Each number is 128 + 24 x the weight over its row's rms, rounded and kept within 0 to 255. Layers, rows and columns count from 0. Numbers have three digits each. The size before them is the row's rms in percent of the matrix's.

# layer 4 MLP down, 64x192, rms 0.235, rows 0-63, columns 96-143
108:167124093147141085137150101129134149094129158127164126118112103147114078145100124158130123100081114125102162159136064111146116107154114144133160
101:129124189156087141114153131148129135147092097117102142109134135150122180113119108099158138132150136079091100097125153157154121133115150178166133
093:085117128089119178148098149139094141135105092085141115142140145111142121120100150124161155138122093127176111153106121128117176103098163159138125
107:147126127115109146133108110133154122101141147123136112126130110115149150146088107159112138153153146162122118104160111135125079085127113108120105
105:123124119127105125093129137113144074156132122100151136107119059164108137127136140109093110150117130121129095147180133158110135183091134085128127
095:143138141111104126135121150146089143119132118167164118141145138132159178147108127123100095111118112145148147171180183112088142146149143141109100
109:115087149149113139131088117157167090115155151145110138155119131099158109142107123102122127114195122117131168168099111131100116096152120112117132
099:140130128135119104148121119197113123097114133101178131128085104140180108140096128144093110114130110086117168114129105151126134116128162123107106
100:152140108199111116113107154116133095130135170147107122125110131146159117098129129162144142150119123135130158075115146176140084091151123142102130
103:177162151125100130136099182154102132130137145142160113142150114167119119139084142140108089083133175115122120137143186157147175144133109137155147
094:130130148080089123159140111134143119139174122136123142141137142147155138100136163148145128142146088133106101093170132122137102161149150118145153
093:135114124135146129110145131085109108146111098196096126140141106112111124099117125132150070160128153109139140099144112142135174135104143156198119
095:125092167171140117134120136122125120135161146122132143190121123062155130122133171091136138168114098141150113106124145077163103104125131104142114
123:141098144163153124127125126130085139101100135103133150087133142098113122125080080143115106137117129114126096100078135104144112118112112128131105
104:145141130123116116090140160176126113116138151141107097148171107145123137101179120148184194100161176162156112118143125146128121137144105169090093
097:153147147117105078131132144181100103130098145170136084143127152142136135137141136171102141124118109096100152128122149116160080123148132144113142
105:126125104153126147113097149175142119148133187124071113121153116079140141179132096112148146129133095088154124162119114163130115099109119104125131
104:145117125149145106087063120091090141117099146126143160128121155142128130154121146118133137148156132140094124173109116122119160124134136108153123
093:155138134105139118108095113118124080106135145106172139175156116108107151131139110140105134143115122140121121104136134143129130124181156139110139
093:123120111176110108115137172152108116133123133084177114096141083147128081113124134112129143157122129108142179133134090112137145143131139132110134
112:113116104105136139147168126120131108138118129144132137141151087102170152159150175112135076131134129109150166142141160148132109156112137127134137
098:139083141142163084085108155145106126105137132110140095102146110108133128122110126147143147145109097121131148107133078120139119155197068107144127
097:084098090136135133113199119141098174116110132109107156162084094162111121157143144116125108173104138121124110153121129110102146133135142142107139
100:159117121124069104126121084120128105122155113143151136099176122102090159130138086107108155120118095171078110104157119111135082096111101141110103
101:174106142155158117158113088133100139101096141143162109102148159129112146144107104110117072124119154150067129105129115113118144141134093121125104
097:131104166121094116125118128125118143144123112105166165120151139104162130084150134088106134142107118174146109134103129141129147150127142112112128
094:152126162136133167133124105129140128122149109112158133120094132162116121107138123065101138124118129137096137171146140107136142132119157162127150
104:121107116169141135112129110109150119066128091114131127120126129101129162149121132077134105119134128157111107124164144120121131101123121114139088
095:087087130114120109098113097124123092149116126122150114092163149065158134077144083109139102158114117120102129099097094119118123130140154167112141
094:146147083162125102097142137149188111118122148147169108109112121097147133143113121130151117130151137176095151095150133101182121116122143103080120
097:170105131141123151127113109104124135149115122103106155125079111156135072151108150164169137114137090136137166138129084105117133116130160133096130
095:102128144096175097082137086108119128128124152147119153083150129119100129139089152141125138119125137120169148094061135146109108122134129111134135
104:109148169129119097187146100129161126114174119133085152141105130101146127075098160163118163108143071095133122127087113112085120111136118137184110
106:168127161133144155097167119117115155100163156096092129154086091169106158147182098118191112127128103126140149139125171118128122143124127140103125
088:127109166167128127089126113125143122077160141157102129152106096120152144143148150115093132115074186172125157130128090137126151133185113172144145
107:124126146146103146105131104115110130128166180142080135131121140123137115110137086108148139145131138119156127083104182141124112122139165131125161
079:111117125102133113157138125142144075121109160135131118106152127139100160088157121118107142090153096127137157106141141123118147135164129061179111
110:135150141106090136088153175154138141124106147122144118120132097145131130115119131142137176119139121083179152139123133183149090200124146100167148
099:145121104088134156127107133128085124147134158064126133142148097137111151119139114128158145182172179157141148114136136127131090114177125144137142
091:164132129107138113185151139130104133151140144097123096123156134133123153109129145151105137173136120152126146156145091101097146153142128149101173
118:152116168138152130121129124127111102098147162109129072129084145135121159136116089105092121119134129133115143142140142120083104137097131126151101
097:121067125151142165115159125136121149151149120087118149136110099121104135116083103098114112159138101147095099140113114111145136152124151126158116
098:131125147106126154109134115109137091142075096094118142189126157088116124145135110161088069150111111113135101110092136137158140112166139115143108
089:129087129130110141156141148182108104108116161132121145155117126160129118152096157155124133110139135140131165120122106080133180189169135094131157
099:137117153076122171105112141155104156137118126138165146125165109145138130118169108112125140115150153141125110100141129124121125150097138093064130
102:167102114111107140150140140122106167189129130105073151095101143108138141136137169131144152147148107131120139147114128109105127161104181127095129
100:153120098108134115079151118175122158162136088149139146122158125158103096152159114099138146158146164145109150109086120116183140114125112195112123
102:112129142180117089135169149100145093124114097155101095117144114134158109121138111118130134120135136128090101125119149178062121137117117083104162
106:132117121106145125139129119121128128134166110133149152109163159105069139102106115089123185107150119125174112156091092122110134134103077149115140
091:165117122143096137122129131112114143073113085130133122127115189172128154110150095092100086127122153140134173121103104151118142142140123111134131
095:111131135115139128138091128142134095139131139097121082123123147134146086159128105111130117152133132103123148076085128101125075143112121119095099
099:096122129122152099094116143104115154122109116152109145134148133093183111111128109184155112148069079115132097150108074146130176112130143175159114
103:121109111135119087149159107094129167171099144127101097116096154155091152088138106189199134132104119136150147106173130102128114121112085147120138
099:072148143132156160135142141118102131129121141129094104095149159106147103107152140134160122123132142090109142091135154184144119106132168138107120
106:112113086116152115090113115146085097113103113140115163122153121086112135188148131125129147149139119101126074131154129142163096127154101135129198
097:141106107115127096108116130092127131090135146129113144120114122134115118142139103163162166119085145162166138116144120116131062136154107124145147
098:131144129137106101122152156148127168143119122118099061134117117121173157123155167123090074125171141137123159096135099127139160149142105114145110
108:130111124079068078123114122182128096128147114155128158097149100133127109132181109168144142092149133107151127086151158109148113124139105116125140
102:111126085128097167125099128144127100124127105122163151186117121132107116122117127095145102174116144135089131130161113130129112140142097099138141
102:141132130170092123190088120130113130171144153141133117102130106136164130108123102167104136176101115101139087112148138161134149095171136145126100
103:092141124129120173113157149112142160135125145152113117144113116114172118069138113120149138134142101140120152128118160184158134112116206119103158
094:083164097119129139129096158126144091090138094189125132125153165098139118124114162135095120160158142118112126148134169142108119115169088127146123
104:056163150144116145154134119154141152167121104153105139153125127145150127106160157136135102133141108142097116127127110113140174151129189174108115
087:142105109105135152132131139149128129168134109140159106126124130112200132122144179132112077159153113113125139164139133151154118121093152124164096